{
  "n_head": 4,
  "vocab_size": 2048,
  "norm_eps": 1e-06,
  "positions": "learned",
  "init": "normal",
  "optimizer": "adamw",
  "doc_mask": true,
  "steps": 6392
}
Each number is 500 + 40 x the weight over its row's rms, rounded and kept within 0 to 999. Layers, rows and columns count from 0. Numbers have three digits each. The size before them is the row's rms in percent of the matrix's.

# layer 4 MLP up, 512x128, rms 0.114, rows 191-245, columns 0-127
094:458545480566515516514532534477447540446535526534493509469522487397479529489540480534473468495542477505513467498470525492555505477466450484515504449583506498558470455499491443486492487439484524555491516523445589523417572482480530543504561487487522488519496534463533409548500498560471475515457545440493435453497529446581524485535485397489530488450394422581449482492473487512532524495531
102:492466526470453508485440415450533463541452456420470520515467508425530498502590549467541506499519491503487559494522636504487472475435494514466544519496500560523532501511461503491549513459470533494454473544518439522561465446464479518521447435454426541529508478490490411515514504565515513532524425460461525521494468468549438488519554561507438547515560501511476461520505528538518496406459
075:502450412492499507455465548486542481546496468548498520445500456488474595493497513432458517488581532514483483433489450531540498472485478474491558512514511552476544541489557488523484526546528576527485445536494449473550527494500547472532440496454504508516399514570488523467550518477447483478494533466519441486486543432482510431503557486552419369492516466492519479419553529525445530554514
099:416519522576408464544508532555485505474510440471518550524477471476496497497532466498439482539540506483534462464499504480494468429591502545502452535571432521507491487529498479556490472465473511499462456521533441532507536501464520550485542524509427440505517461469518575509494476475531500458479440551491509418458442433520504457491543510492609459532554431472519474505459482560521499623531
100:461534519510541494468502503538504457520461535439469550524548475457555437492503540542524491502439492523598484533518495485507541449474448518505545523534542417599502583503422431547483384463529503530526483487527506473552545474534521462486523522478494527506449532493461494475522497481478493489540584446431483534438422448501479538420494470530478458508546443513490426466450519467569533505511
106:500519556445443510566416510499483533482495487504503536506502550536512462558521531480477528529546496505462450429485505479500525507397500520466457564534486466499462553489515486570563424467564428499510497509502435524559474504423548485488479529486450525508439525468473471526409585441495527479536489467502483562504450511507464452495496579584496451477399504544475442538543506527493452466543
092:548496493555498558520497536530464502470507477464479522532531556560461515475424560491574464545518414520453513481453537480500416508428468515508430564531451465455518498491523477518507524495530465504505545467521493532477519527472522414460502481429497490527503497482540506519496519423540499483586529442527422535466431452506559447544513470538511470480488526567496458630544496492540447470575
106:521534488491480444440495519451584495507525530523529533473529500571562534518489540455556560529522479537475480534464556504500520533567479378426551590524449476515515445488496484585456508464598507498511463413497514484449564557494447463504519530493502455494433500529422511460521471511478470481548481521542487552480525484433505515510529527506467483481478507539472409466472484550490542438447
107:482555544585454523494543510521417510501440447497469564499495548506545455455424537516553478493437479609498526486417571540565512524454478505511544469480521461473502442525441490447494484479471524461488501472509458513439520451499517473577524554504470463491488450476536536455537523488458520504556511556469480528471424506507521487462521592531482500532529509515455412505473523597556480447520
108:522458457478469539465513451516492525481493525507502504500529461417518474477477531434489526536560489522443438454533518469544519445519476508501427470586505536521479467571560486521519496468522464493482481547553500582464508533452526551451492517550425499516502562453562535527426555447566528486467632476489526459503492553446438474514510479485587513450528465584500486526493448444510473516539
074:441539539546423515530589483515469470536529445500506512468531521494525487429406515515526514453536472478464424456516431436484527532462478432524552574489555560527453529498497452536480438533528568563553518512498479561524493469504532514509526435531455484525491500501551401487532490461540467446476507489546467485555402517485456505494489518569493458466480532460563478449467547476488527467445
120:493435545588453497517467469444518492558487543553548507481552432472490534444488534489475534439514428520502508463497551459501516509540505536482422469508519537479466548514511475484479459468492515506469541484547486610520473471443497516464485552515516494539485433482520473582456511423505421479538522556528432454493429453554485505502581551434501495488486464518571450445490499424459528514426
100:524514490510543449563513568555528491462443432495551508510545520505523491465482602504526450510516482593521484378486575487497515452449518452515546560509446390469461528463508532464530560443518503501553499461582475495536520520473513497466530493509473536527481552522510518487509605436474439469503518532499494508492502483416484484479545512484595465446480499537449482508483521445449482502482
116:559494503468456498462532456474504489483441462473525548534551530541463478498510480498487480427546440490469507513532576451473491520582516466443429388486560599530520452529468511447480482490442481482475485448500462543455505494532413441477491429396513480528504532520524519457486536482556501505550537510468507428551510488576537536472462465468495472541561548531529491572554505526455504522470
100:450530468481461480462487491433457460603495492453478536519511503434438458480552435487597576516552521469565508444551492501483417535457523408477525463546513559539609503547546507470534501517477534480450429532527511514490524493530450480545491485455524456498458511516476456457521497549493498509491591552513497469450520500581547472456513533517528526518464475452519464480529480479550538472558
108:467557479527562507472526457530464510467500458535511503448617522421481502552445525529511483493468476525565481466499548401522463474462531491471534474489490555615472574488411502440464453493456448508499500521496508490527536517518435499539478486454532537547453494375535456555555490522484483458486541514498430551470500495489534467483524530529520456465529464474462454476522525513563547436521
078:447516533481441491493479539481471492490489563488500528477476491568518477505519479501476487547473476538555511475432519541580503381472409464491480489532519476480526529488545474529508511522520471530513502443556535509458548529458502485446509535497490518502475412557533564526494470507451533489577551429544478526447530499563543512548547613529553487420437443506419436504526482497496429486438
114:509498450506468471529531608442496468537454439505510533488495515465441522474554567422538584490462492556420534497476475505451459513539526525501552478530540447471545489510435485468516472522511503500500485519536468492489490541455517460580490495434438488513496473533574510433443542485510474538517539531531478520505350483538469551444508478538536515521500479461465498544508461570510542414546
069:545493482552485502522407547506527504495451540550510559511479417476507522593518482496486480477512494500455481496505536586445502483449409513481466440513514450475515483484512515522550482526485461465469441481565494451479496500470515590487493502481559500506440395448553516542485436443529464530530543513603512468516533543463544440485442479434528458478485392516540514502492468486428493474512
103:524439493517480496527488469484420502542532476553536572488497488482499477507477482508415557409471484511520561440505460546487515481501490481448473529491508496517513531445505522513445529534458524484487500463485459559559495496493523497479555432560426523501514446540557516526548500476469399492455455555619494564526471514450455548515535506530390485552572534474493474418451493551454458482498
081:532541485459496509465479463492554525537496438486523481484540466444482434540514489488496511580464424583540470480469558512550477439497443488576520529508522517522479491470550371491478437494513517507489559493516481574493516495512499442459500494464474491533434503486505510459551530425471419545544590515433456524505522472435463548537531462523533442508496487599495451540547527548521500546543
090:542536467544508475443468535466530523520495448499567549518531448508510458573482441443463517574478422590510449482414538507531437507504463518487507507547534491552496483504576431513510448429531518511507541451465515510532497443527515466464527490470519509539422486445517519419603460528499535560543537510485431506472480487422487494453509444452513503477506490530479440525518522455516524515596
089:493400500503499519524511410452543493456468476534574483471572500508463536506518476547540473455523463532452496510531531467516485511474499454481482463548466567574501520508524470538417497394559559528402530535496498593427489528502508543503558513531512419540482562504534420508577507491527471502515481490541461400546521459484493453520516470508419480507447472505485507467512500472488498499456
118:493532484522528528501544542461510504460453489545528513492534560534539380543506488426523543511487417533452497518428538438478453520527435546495474503545460563512518514571455533470426488566536469499473534484483482520516494496439478493502499510512557451518429569485594495467533544432532513501453499569561469517519433519541436502490473529494528495536521393522501452482512485465460500413522
094:506494433448473456535515496475467425565510506550519530423483452437538472503516470442513562473472504492554498521516583469531522530528514446458465523459526518444443486482508483574546486483497453468456484512483452479499518482515363464527523488586523472533513533420515498514427529495456594524504607575522469460466472447439553533487508499526508457499512529535485501467525464484483552503558
110:523431522454515498472524499456436463480514613455504524520573540536400511483534491466457535500574504537470514472494536470483506491413533454495457532542452476563529467513527476465529512481512525510519474441566459533486516478491503511460605455469457462530562480554513511486554509490526392469459556520576470510478476448525497546417462514508514598491499444460474484528456495498498489435513
088:511492512441579532468526518514571525456479391444467520451522564513456518474455517506523461500447474526483511468506467533521488512465511483533596575506463491518541511496449516439399488514514562530499488489528490545490554472496552492516481531470456493526459508592518478467570501491499385464507475446387467524540553472528422482522539503571484431471481518498548453449483538511532496479509
082:492579499471474547470450522523591547515509479471431512457468470542512484501513525507484478547474461517480509456418507553589531456441437471472494535515514488504480563488529481464472461532507512514509501480594495532478520489460438477473412524463528438540405534557535558545473521498444410501505471464512472528461561487537518475535479508472506445442413472586471471492473530550501416466487
062:504485519482449531467492500545466467498503505500560575501460505551480491465495468513517534495496444446460435498440526611529476509412460527480517598474527480513497483435509462539521461492485473447523509509479541478531516491434494450468460462453458571526478512540474461457554466473486496529568476439541511581476491491477494483552525477515488403480411542577471446602486534575482454535518
104:591487473577444511490504519475512508523485484476559519502559544499371566485554518437509469545501506523510456504472537456463449510438464514429528514473482453510499490474471474538562492477613572514533502544509520512520511453451467416477504510381493520508514446530487526437519486537459494467500472479532454503509507441555550512537504431442537508492444506514503502602502483467498483536564
104:523536566467562471472523427427549480513505538502463554471508552488558457501477504519461462529406459498425472579497513440487526485571488450471483538499547571513481523463459534502467447532522519525513508450552441536505496500501478438548502459506484414517427472552552478479531451502501444493567489453477515590493488516489467526498529542523538535465555531509423480472429537449551487446429
096:497484486411471499431416456441490465495464500504533491475494454532540546439556526519515471534496462465472552467431512530491503537511541521539482449525501514479577496529485471451420524448436504505446527545504512539510471510494545512486507508421518506553489475616497490467464605535574521469529513594446462435453491502468556490510585459439530586492517483569510489472520521482498507504481
105:446454517541419485422538564543453457508496495475503538508491521535496536520518537504589574492555488450522491472505537423458548444454516434493491457515472490507438532464541498572521499523480462462481536412520436560452494511506398465472551513430544449524479497532524511483539525464496554489537551563467431430505525529477488470459499565527510426528522451453544446484494518528493461544480
104:543466453587426467470441476519472489539468470460536502492487431501443541512577446453430507463560431513472480478499539502474545511503511494449418508524532604479468539537532448495490481439510531483512526436439505555455514485493481424502529485496540546532519485484512484477507427450505546534551635476488435438498513523479518475501564473505536544536539467561483489543498505543489543553502
107:522547510502416523514597472465449518535522469479501519506503542467482490491531500420589528489524434467423451505515559446490532496431474499512463458514553475472522486558465424517443482466577531474479500544526499543482491472442504500416484509498519500521528561441542521440449501481563542540516517535525457519534413512515490437459457502495536535490516521528583470562547490464535491385468
127:535434422544432500437533456471483464517433489540596487516507456482478466475552566512519514461525454550515496494557518461468440505465483493412454484568485549625504551481477473532488485468551564532458446515494500516477519503513435522493478460471528505552477455499501496542533523494551496495531522493544488373485520500518527528515586499450470547515569461499550488521488511419478521456454
113:477477500483489507458491521421535450463483480484501512481558547520514539454530483550476526492559500489526509470478470520491474488497518452524474592536426577618509527488459522509423505479458490537490482425526464521481553470497554490487527503455403486544576498586465435507491570480531527460543541441434457402459524451571488547478556521548472512512442539514431468510487521497546494501477
111:474536605529489512525462560532524530550540513485431537544527523441464484505541485532514529527533463418500476494505523512478458467507504494503523485516460498519466548405475489486507495516439430483527547511594486557517496403457529473504478448480477483525437541519508501521443451494546455510451561535468440543421517501505499460436583467543568448405453516497441458490500472540520502456569
074:455480558508550501462531544419525457454472480549553540488463505468599487454521481507522573453429486470480487542540493499480508507539502453500469495502472516508473527488502558584538463561473441501419489572472423542482489516446515475536528464561524479525475498594501475437470505502489459578542522527500539535514440549482489398461476547531439487481491450486488412449480532484446498444483
114:539534499442518478414541585482478481480526453493493526526546575469526549514555489507479489499529466553415492514513539504489452437423442439505475543507475482507503501477539490591530444488495534492525545539485526518445483487473472525462542468406467452543433551575546481408496513450461476527509489498491513590472486476432495468518468498538498489477426525586475446487458517513517459438566
080:497456495469491468498507494564428473487517569527540519542529485517420442500469426432525505518546502470501444498506528415473499481499519490435445500546563465570502452448478509442479560504454486472458506576451489544517501515471474552435518498441477494529533539463471553500450544542563533529508489581485436571522470524495547493407473437499495508459520475465543497561551485516573559512429
090:535438523420464493537461510536465504537456579530520547499487500538464453486382533563512487491403498504522518450498512515491566484481516489490451471488472470531486527511538551520493498589480483503470521446561407552547495469507462510422473437513500494516452547517533483520454489511614522446474581538581481564489466482444496471481453501490504477429512532468472462530513508426509445470513
094:476451484452497488509531471445456440564402482502499537476534591464533513481509505481479513548509511490457557496457533502528431503475512455492472590550515512516551511503440456466469427546436474478556447502440449409524542495516454466529537461465501465517487488560449555501453511504481480468501549516478548524471434511551514528530437455516490510505531551498410519579511453513477532459611
103:506499555464461471462570546475475445468506471496482529535474566475595499567591575508498538535507495475434462537508502429523468453495448465479456523553524574547449499447505428526484449550471556510499494425515499489489511567497495511534491498489461471491483473553513518517460470453472490514502475515412485516498514457465574431520536507537520453538510427603508439570510529552459494464440
109:559538541539452461516489424470466524561485571471513561499537510488459501466455564461473481449469418486504530432508541498562519465563512464483459426487506520483519503571528551526486521542525525482478524420572504587507489489481478508447467432493434465534511511493513460545454543481536408510462597558447517467551491522536527501453521458451545491514502433466476486546443533523445468529523
095:563510529421443518484438414482455461505453524527492516472464489542570529512499466550465546475454509512496529467487475527510504506532498535451524448500515550517483485436470553606520471528446490458445449586553450534563425496512389453459506536496504513548460470561522510475479536409518500476517491549473502511493497532535477514478453578562484529538533517446519445453526531468545441461465
120:544573547495405439484482510516564462510440484495538545469551499447477460560500526461497562535472439528511489483448538483555456498522480418516509498474499479507486584505484499539484420427564539497516478467529488522547556449513387472457514499527511519535427532540505427465526474435517511480519549477466490536508474521469483536432470488447563431480553510537515428476486493456548535461558
074:558477465457489464469505509476553505493456503513529488389484510517524508477579542477519512486453457501450526413463501430557485493514442439507521494507500552488517518549573461544455538496499550545400523558542464579448530479505521471424444501502417485553419578515461498425524534515534450547541534461494426513496512466485454486522566460500509434498541521529549510463544516491483516520514
112:584494508598477469462475609434526474446488532476555530507571469514463506498621494486445540430534486502470464518613504476465529507560436465400445492472557501538527502479474500534512503439598560493518541517453539495478493509484511538499506517463445559509546490515513503439527454480490511484517471484475455445496453487510427497441562483504513511508523496535518517487460491468557477517491
061:490459432441605428464464505436489480489477547472486498454523523517498491520568472453543485559520496528475504460512486486513490461522453492458525494444483515506570501470515569445524573464530433476412496556497497516455549500502511408499527569463457499525507538558451485441498547511457472532447506505475522577468503403470547515498588507562500489528539508464447474459579501501545548557493
099:504424453540521462438541506504495482467491532566499502489594496524430462500580498502546560465527505553432502479555527493490429395502468460485480474542489501600552516503489499497501526520496446480521499581465435541415516515481461554480474538393418507523503493514492454435517588541495452504557540523497447464481531436488481493432478526473495489514478455511514496554524508473521521452475
117:548461510516546528591514521524449485551409519522468520472591482512528472450547513513501515462529474562471542444508618422428532518464493529457504538561477468513563557569498476442530498470464414515461489561457508473480517486397510475453477489507506495527532515396506503449536537549462463559509476547542416454455477536488480460462489476478477499511516481496473484494504498511448478481471
092:509469526471484478466525452491431456567445499497536548455442435463527528536544496542611514485482494471538498525508524506504506491457477488428491466506507484483472572488500486476459489522458612519513464543485449522552483502456517520555506522553486480500485425545545446460491503496514454479558488500543556569451454465557580415494552597486449539500497396516503476517542514542468422493508
110:485527537404461480533539491451549516548504564479492518464493554531515501452537501525494534570568468466484501489481529464494476564474506452478515485490471467492471524493478563478491516521486432467475516445570454532543450446451484486479546430531474418541507542508524421494506531524503495467516534529459474529458520548529484442445551570576507560415425559458420467447555494497524472408474
137:517408509569500512533435475447536512572480508610585518464528466468471546461506499500475513528455470558526499465498514472503476535500477535496450422457531506450518558524475426472527476456545509525454514536576498548526452464449535499514468549475484526538453449453501499589478509462477459480516466521574484489492409418505478447493597527495528466494480473518546489460515519478432533508428
# layer 4 MLP down (transposed), 512x128, rms 0.086, rows 191-244, columns 0-127
087:512457496508474464509486489583471487466486469383524418529542525592447522528417445480524523549500544523463531542515510437492524527493570458570460504446526526536515497527497500427532528478581420457549465533511500472535444530554465481531461521505449483518490532538472515439521445512515436552523448545467512496541463572458483500523471527450466492482584513477510490542562491577457472507528
099:486435456464490458522483489521568565514467502474473489455462556500507519574451546431537431540496461446462488497466520518519504542515403521516478460451514480550521542481513449568480512570533484484514571533483548483495542540434500504463489547482572515479558485576488505509557533494489456531486515563545435435507423513422495507462393555568522483509547477458473491507459477500443545550476
085:516486418484502537498511531508484503481484538524481430486432594534517441415465531513539515583512476482569509541461501501518565491508518499538457584572484490474551478532542486504560467465432475469557540461453520480511411519459417452487504534527542525506495570583487415513455443554481457522491457439463538521498531488450472548514517559498540510452432566532469475529504507507469489495505
085:456589517533476498472504536536502521469480590483496485465415476520509554504491458617458528440568535482402424499490534496511455503568544455523552488446520477495494498484490486535528495557486527488533522608472466439506541465516511525523465450456475510517507511538508549458574488501444579500516539473432535531507443399448523443482503500473528535509561480458537502504485443465507500534471
098:567457429505559492398537560470503509479568530508527493492453485540527528510470550528502411483539541457513496506467458491515424435457448453527481451482525509528521450477504476498419466439498518462449480467465484413485523546558545532566434501451512476482486502482522546538529489502510527429464513458470516587556532500517524564522438467517589523530498474585541567489513524490499510555481
105:561463503526459466525555515528512510470449440465536498491527479521449448483465548531447423450496557449545535547518482486481472510468536500438508469538511531531546452463551590545397527465443474535473424541518449469406474559483483455471513460518571550494529520540454457502500497427521495545519501507434542511564580537454538487430471553454486535543467544482515538505514539519469497467500
085:499524573477558487501534490457534455473475534573495453462520486403511477457495536491492447470432434491484470527587486541481518558515529495537449499409498494483581500518465543460480518592503532538496496488469513548553520465479570596496492529525467464462546521511499524508441437521451470510453477578530531479515525503493365535499548526463486462487481503551494510464494513596529500458466
096:472562546495507526447478430477533500555551513495481511465446511475486479438504557502471585502432499461539504524511538522480513593503537554500455451481528554507511534423457506473485455485442528489509460444535475442522536457493470464525469505591525510571495506540483497464470546461499534459513475555497503508487524469625423510499466430525487583502577528490409504502457494433535497518571
111:497542513415512507506488440583420503477546513441566445446499459532504498451477527538484503436539557513465551495540539497490501490492472472485573511534469521469472474457520555396541490518571515497549511497553484439445462593523494552514486524492494531525448493487433509493500429455537511425481526499469518488445450522459456578492481573442529457571469445522552517533518572536529483492500
102:478477481554480487525566497484463450540443476552475513494540491523475515485418498544504562392516492510557545511441449541553517442466466584573504527507518516513520513555438486554524482466517435521473576567403497528505558473540536442502450483464553507483610435454455463499518476565455474413524434471524550474501451474526492495516526513529475521506487532503490550487486463529482488488531
088:505535456426561501524471489565477487529495518529555403465485550439449428450602509554489433526549448468496535548443601565498511441509481516447486475547494512521548496519495496437504511538517460488477488520508496454524525501479442454509489519501471548533501528537574499488536508516477482535495433501442496575548579499452515465499511554465505451487477396490466418465530530469506495525558
126:472526466540490475524502508560518499474579492540492543518461520505450510523481506519511470472456413572527522524478530515504542429457494494458605509498432569518495461492543490469520501501507524504447520547505548500458495476490553528455461524546480570451530519447492483526543447420483505488415477539545459487555446446510464483604438522468512515490523524599487501391411506534454460513538
082:460476470486425522550534518445481546498570548496469482478529520551499500526595522478486491436491551513532493515485485574509528454521462527568427521531417461473498468486473538546473536475506531528554483508407531453538464492504536447532491482575543525489500429537468534448554443546467508527533488495470475486497496444451495527588494422446460566457489434420597501481492490547509532523513
115:501519510470490473528547528514566471418450520528513513490570457528548584543479490454552437497570524508527545539545534555494556529476424538478468459531516595494490451496509531517488486557528542480466493483527566503484435477516422529530433504471482481495484580504521468558403498549488476442479490440541476546568474492524457512492420449479477468461463479520484487451500508505411450552550
103:548536529500538531539519519427591566530494534475438507455494500480530421485458511491446491486522484482469505488482550577456559459539429482568478468478549507475509413517428461478516485533505551479467588537499419521540532542478433546503490558445431541449514444558461518515506421490528487543482525449499550533487492500484494410531510504472539534554456517500532458521448518475569480537471
108:461492513463471499528471450466468538502504486486530489495493503477443424497480489481582388448482489486561489543562550501553514490520466452464471497444501548594526575524557437488475483583492398541479556533537563524458515442508425473527576451498546482526462497514533453584502518431483495493523478529520475468497558507469454527522512543539465519554467461472534431455501465527552484528514
089:534473437458451555552503479532568489499518536510431571505398461488526538462478569468511561534500534445495517513482494493443562557599545516538465502509505582458533482483459410511473472471511510454518516511513485461524464492549487517454451498449540479522486537396474501474436507507542494514512506525506497469497488510512435483474458489442502531528587547472367532566508523539468530508518
103:525443518561444520487504522554545498517547501467541464465531539514469461443545531540421484494497501549460508562461540505456530464489488468530464454469505498525457523427531579500531473550527445490497545498544496499456417454486478571463519547437468569517471376597484469481509542495490500531530499477523499577507554495428491504499457565464544452512449497501467582432547493455527505467533
089:501535433508459522503501476457490459506478479543466521484476446465424479440494488508424451481562473417518451532439515550621494469473574521484467513517547539506505547558544470470529454504465554490529527500467511523541496521481459516552503475503526487520526582539512490482498496594515523487459421543490511488507499425511496477473552527426483475489426465459473533553534590501539444549600
114:507543467445536569499480524508482482561517527463488476544440473480521455515588550517502482501476594487481475472487497553493479500576454550501507539517525467500511516481453487501483507457469479498482510566497506521629483546445578515540479503489492479507519474449476524495536573426429529473480535407440480475533527506402534502510572457582438542547462528425458459521505530448453474510474
090:500535442457543497526593530535466457446540452498526414520539486472472485455492511521495481529527583462571488492541538491502471490461525503530413431459479423457537482520440588502549546499540451439469456566450514474553518552487513503515553473531522477587548482478455513486505442545437515497467482517541546450551475483484551500620519550514519515458499522493482472501483503497461451492569
099:545481488484523475517593526496472474485592435430511482498504548499441553490531451508543431578549499416495432495497499485500493527464440532509475444422502584460510497474481428575582476466575508449491486528460476492525512524498486513453530484552538530548508469498533454510491533567486540469499465515482462454480492480444528490579484490496545477449479522572514521560520484590487441539562
089:519506449524461489488580500501474472500569495414505445492437483479477493500500560448510512525530517563436509519550507462425532507461588475457447495473530482546504529544501489521467557509529475486554474583511538436534473525554463442503455521520518559502509519409465548425543400515470540504522520485545506445527491478447510553595457508450518471486545570488507524534451502437521434489540
113:498556507501531605479578541466471451557491519511502547527477490489566500429547478515501455459503475521428561544437451481529492558501470505461437417566524538443536489480492495478568401493475501512579530517509513486540424466491468529498547472538529445534497517462563470421434532519506581528463468500475493477396450540529512478484482472534538513495508502513508444520505489536548435484511
104:471528434437482532463461433546524447420577468477502466449520568493479510504526498518537485543483494598487442508540514541466539456463524455530534531532455502534447525505530597542560449543534408472461479490491536470488448487500487504482443539547487577476532490566492561462507434547510567473465486436573576512475491523522511501483501561514515488461545525496435508536416501476491472496520
111:527482461535444496470473484456512468503497499464482528453481526517542496538498493496496498509598452515486442487548557495453510508454513537459466517529472541528525500486446490469519507527465568501495530488501568445486423520467503431451460504499503479489556485578427492511507525519496545452628514515501471495486542424523595510540524571537604412521486571522485404515462467488438511565456
106:510517495504471485480470508521448428488485556521513510500539474517543476581518519499501445586584477512491472524532496490440473425532542499493529490562541482481500542518518479631535388513453469483491534506424573464548466546529410447515575464479540517520535539494565514495442463542536525500458490541527455451459479511413552497507542538510496545515483485489415439523488478480471463504522
095:518470483496550526543486464511520466486548518540525461508561498471547485478541452499542404458474476480500499520552504477353479471643550499543507484509463485490507447584539514558539470499454436459470477509485578510518468524492471529473533511441499470540524494497506420503494439574560518560470496563526516497541409493475491545536527439479512524486527505501519528567537482428496496471473
083:533490564552515557544466500453468490462549474523505413468514532478569549598469489519463496496488541549449505526468494482479484467499511519494528515489492521466528488495548445550512497532512535494494501514540518514513543556467470437508527515482460511352460537505492451514507572463490500484578534418470539515446468483529468476436481540583493431470496617517510546508442472471520463421566
090:461476488482462500525479443445460498547491548591418494388500518500528523412489544470557476491460411465473552479538550566433461585528512478541476491553556519536431471485543511572479475512419474487449570569430450534492552518526543494491485547524420521514476490536530483494475497482494535537506499459530566501530494486515484518458528537521530447568494491512504499481545497461456516452510
104:463517527533510509574546455528610483555558514434455501556445443496553435476530568462426502479579516569467501548521535504473502560514533449530515503559495541521546424480480496500481492503472599478542541564534535484477490471510508514414450506493492541460510479462502551464504530533420491536460429530532457461480520486471482460531504500462487454504509543489522461469457489596498435460490
096:496528548576459485576530466478466527496505488534488427550474501505487450473525508479492486468472605557504497518487571499509523532455527451462489549510451445534502488487577535525487531438528470528469483551555494537483541441455520488572513493486461517542546433469419475558509469533483526451585511509459540392474501501496400526524535436484434481518515528531477450482555507445514453533429
102:572473529533492493525592429495558531493492550432448428519469458455562475510486496470458528480509491524559477495437552493512458457458439478512501458515444489595532485537459460572495444513509533523489559542490446469545527527492525491569576524412484517536534483485492492480475479481523591565511513508486521560468397487525470517467493506503424478482531559454499544481533557462517480522429
091:489499503455491473497452462519539513466532502552531524543467452457563549510508514521494524502551424435522497519500470468512494490574507489546420501469520573450482471443554446573538454444486375485525518566496533460490456505513541469476519498529566506515544500454528524487513490519529568457440482461519527519464434539504540458490497487494592456536462485504547459523473512638501419534534
107:505439469534527531531588484495481539500514467598512601534435567518494476504525521452483452476504489507544535482459493448452488508530516469486520507541411516512547486492499491547541452474457460487520594480562457500489475466512528444496508488504495626479572524546442540448463429463496536489520481455503484518500535458480520469518525502476600519493454531428503464526505517566479431417457
117:552425459518477510524531556450489472544455493475487516463473534466509473514540500585492522585451425475471532484480513498561548537499491509490462524488522510446503463551471482514470515503517517515471441492466502535529462496487504468490504471419482493525487494544557557414502485477463539510604544416460513590473498528521555448557539445602465505450521580508437457557496492518580422484486
114:527556480558528487436523540449445511470553487476528447443520521503495430532498456521472393490489524510538482516463519448517559489386505445432526516486472481530513534420579525557512508505504420499506528560476496451452501463549484502529508516553487459562522545444452476561579517537459547522466500456506485487507536506541457517524483481498489446525531457548527564511582512564479473454423
111:490477529540515551527552469445503459474527491472513510518483553522408536478484482490467458504503555522430539496515439560488490454488508484530542491530402483490426423507461538491578494551516494524475437465481614452479500476548555527612464485515455474505513530509459533503578493477562547459509523469424553409504541483519541564511565491404514492479507468513481496487504524469517514454472
093:471558590476522489524503527531520515487494491467486329491576443495490540492538507485588510488470496521446537504510518495496515521507526476501503461582447518519533494564495495518536552532478549493459454457499477528479466480460534524493531508564500584352460488508504565505442543512529412512479455505487492511450542505552478558450446483543521480486502506467463555494435493551474513470516
127:525440527561485511492501543477450477518458481654563536554496452540500590504427455556481470453472525540512482520440520489520467482544507506549480522469467588428483419482519446518534457456550549505509517508499447567550459574465515536524482481562495484454512449495521505504473478533498523534522519547479488535526424568518469436470506471473498536490559526517485477500480535410465505521451
088:520426457440565493509518534457507435523503533405544434515536500459497488446507575518476472570434508521524487492496426568561445518465562505504527512541497543466528552504473469529531430503507476453553496558404492481490491532485519481515520476485622541554548501533463521507471476500510430448478464526548544508484470439512465451563495537464550485489479450518457525528446492505480500597514
079:457497444472513475516578537486491558518551456502525468524450519489545561464519531456526520521443445469542480570476499503545493520499500516577493544515549483482516499476567465453547461495489535505576588534460520445539473412476506529509492508517536515412476516470469537459516458567469437457459351497486448482505535499502535499456549488474483492491532462578580495469470517573501522519436
099:479442521494492506475491458530563509469570531488466432604488466486524553499478439490554536459470490573563523543516454430513551517489416486533508472434496579506458478457542545491551504416558490533507565505479551456473478452562544503495489504522503534483549502498481461524462409428519477549516487564529464515563556516508521506506516454463458506456474466522570469461558544482435444492474
100:507612522459521504471471489489576526490496456495450567461486520488481472488527461547466526526444558464473510517479468477517507509453547528526520380516461442464565443486534464501466546565542540485524481547515520450455486485502562443444468483463459559500521427459541554492515523495483597496471517459462564490522515450528445514495495464517444593508444516477580532487518519455594491483482
117:509521452463544479494504536535485536509503440479569562459508497479462587502415508511573503491575480510560602521491444501518521485528562469531450500509504489548496496502470505477482501578498514439537557554447535456505475476527532464511447461458572491437485542478505468528523456515460450446505484414512488437510540526495478547456528435524478565481539457549498518537526497475515357507445
080:475444481474512478475520514507442511463450448490534416523588518500487456553441545442491501497510506533528533448525477450571566492518454441565446491488485539548499438396468465509491577491530487520448434513485537512572489500527498498543502515578528468560463578530546446423571446556525483500471459513529447476530513524515529515503454461462424452504527504472515556527547520525550501489545
120:521415509482449529573457489463481537571462448467492460511529495574500502519431472483561496558522501412453461471487501495511515558516516568594374462533530500493440496495477438568554433549497546476539479498572502488472549511462496500497533489556479485519470585488531512449545461477521461473554472521475444529468474550470520452481465546484469512500501427566510540536517487547476531488538
078:424512564535543467484490490525496523487489453515485329576511505430531544549493503515501489524562520487517501483501459484434548473425509492511463518502516412489540567525457521513460489482449488535489502468497500483483415504594481451613550505462507501485501518530515532480510464513578555491453491471495552406509562519509539493528512521536435531582502545465482534479487533464498491506491
087:477494558387443579593478539475543474512441465527516517503388445465501506545516535521429552482446454482511474492411545515517453497477497569506490452517476531487435528463523480495476478541542478514487483517482539540498524484518501471469596472524525501586543473516474547447533573471526545530497447555501506563456447520558496480509440494517478511452564548451540520508474457503533456509463
074:464464498481445591473526557473521462490540506518504491497483504433530460450499505518516481591520437484493467530483477464534522492528549515497502485540425491526642529535514455550473492488483509443496527527448492526499539508501462377522499462509484530534540607595488479467451521536484502497490470468487481485505444478540460477560579538488507460484501476471438418505510585471527433529554
101:530560555481423513573585560472449465516443479481465458458554527454486507444576558558408441551515538510530472491476553534491412530489493534478506440435515558566504487419512534438520456503522480510500490526414512463515508564476529494512489470510484477477491527491464487473524501521577541526473516533432493529485600492475519466507528473458539576503493498515427429519503466496534517481496
103:522542457519501483478531556447513532507576490503379492552514506525473508500491519552501403460490556493549566544505391500475520469515467503486544579543456508515527498470531445564465561441427517503503487467458518423450481545442469527466451525505458554534511443482496422503489526509524518537450494424465532522492537531511490539521533527471540499482536542429540487430497454439485482526567
097:540513442527518438553481567506532487388576492455484528482468514462477493473480513519480508516493563452490477506522516522522496460509603524505462558545498518524527453471560501487488488553491469510531575506452536444499471504540504456498420439492556463457558518495457493549551521557452521445510420518506581473508630503494482506617458487497468461458459480517509485493480528459535452494448
110:547460493498474508495605541439502533456548479444434555460530429518548518514478496496496450539581526449532465563486516483473464443562519517549453531497549495552496472476485533496448452518448507497476455542474536472451509481536551546480522532484556506474482518494454433507524521497511521446498495512457527423414524502484506493581449506409588463554536468549491480474510545468505564410552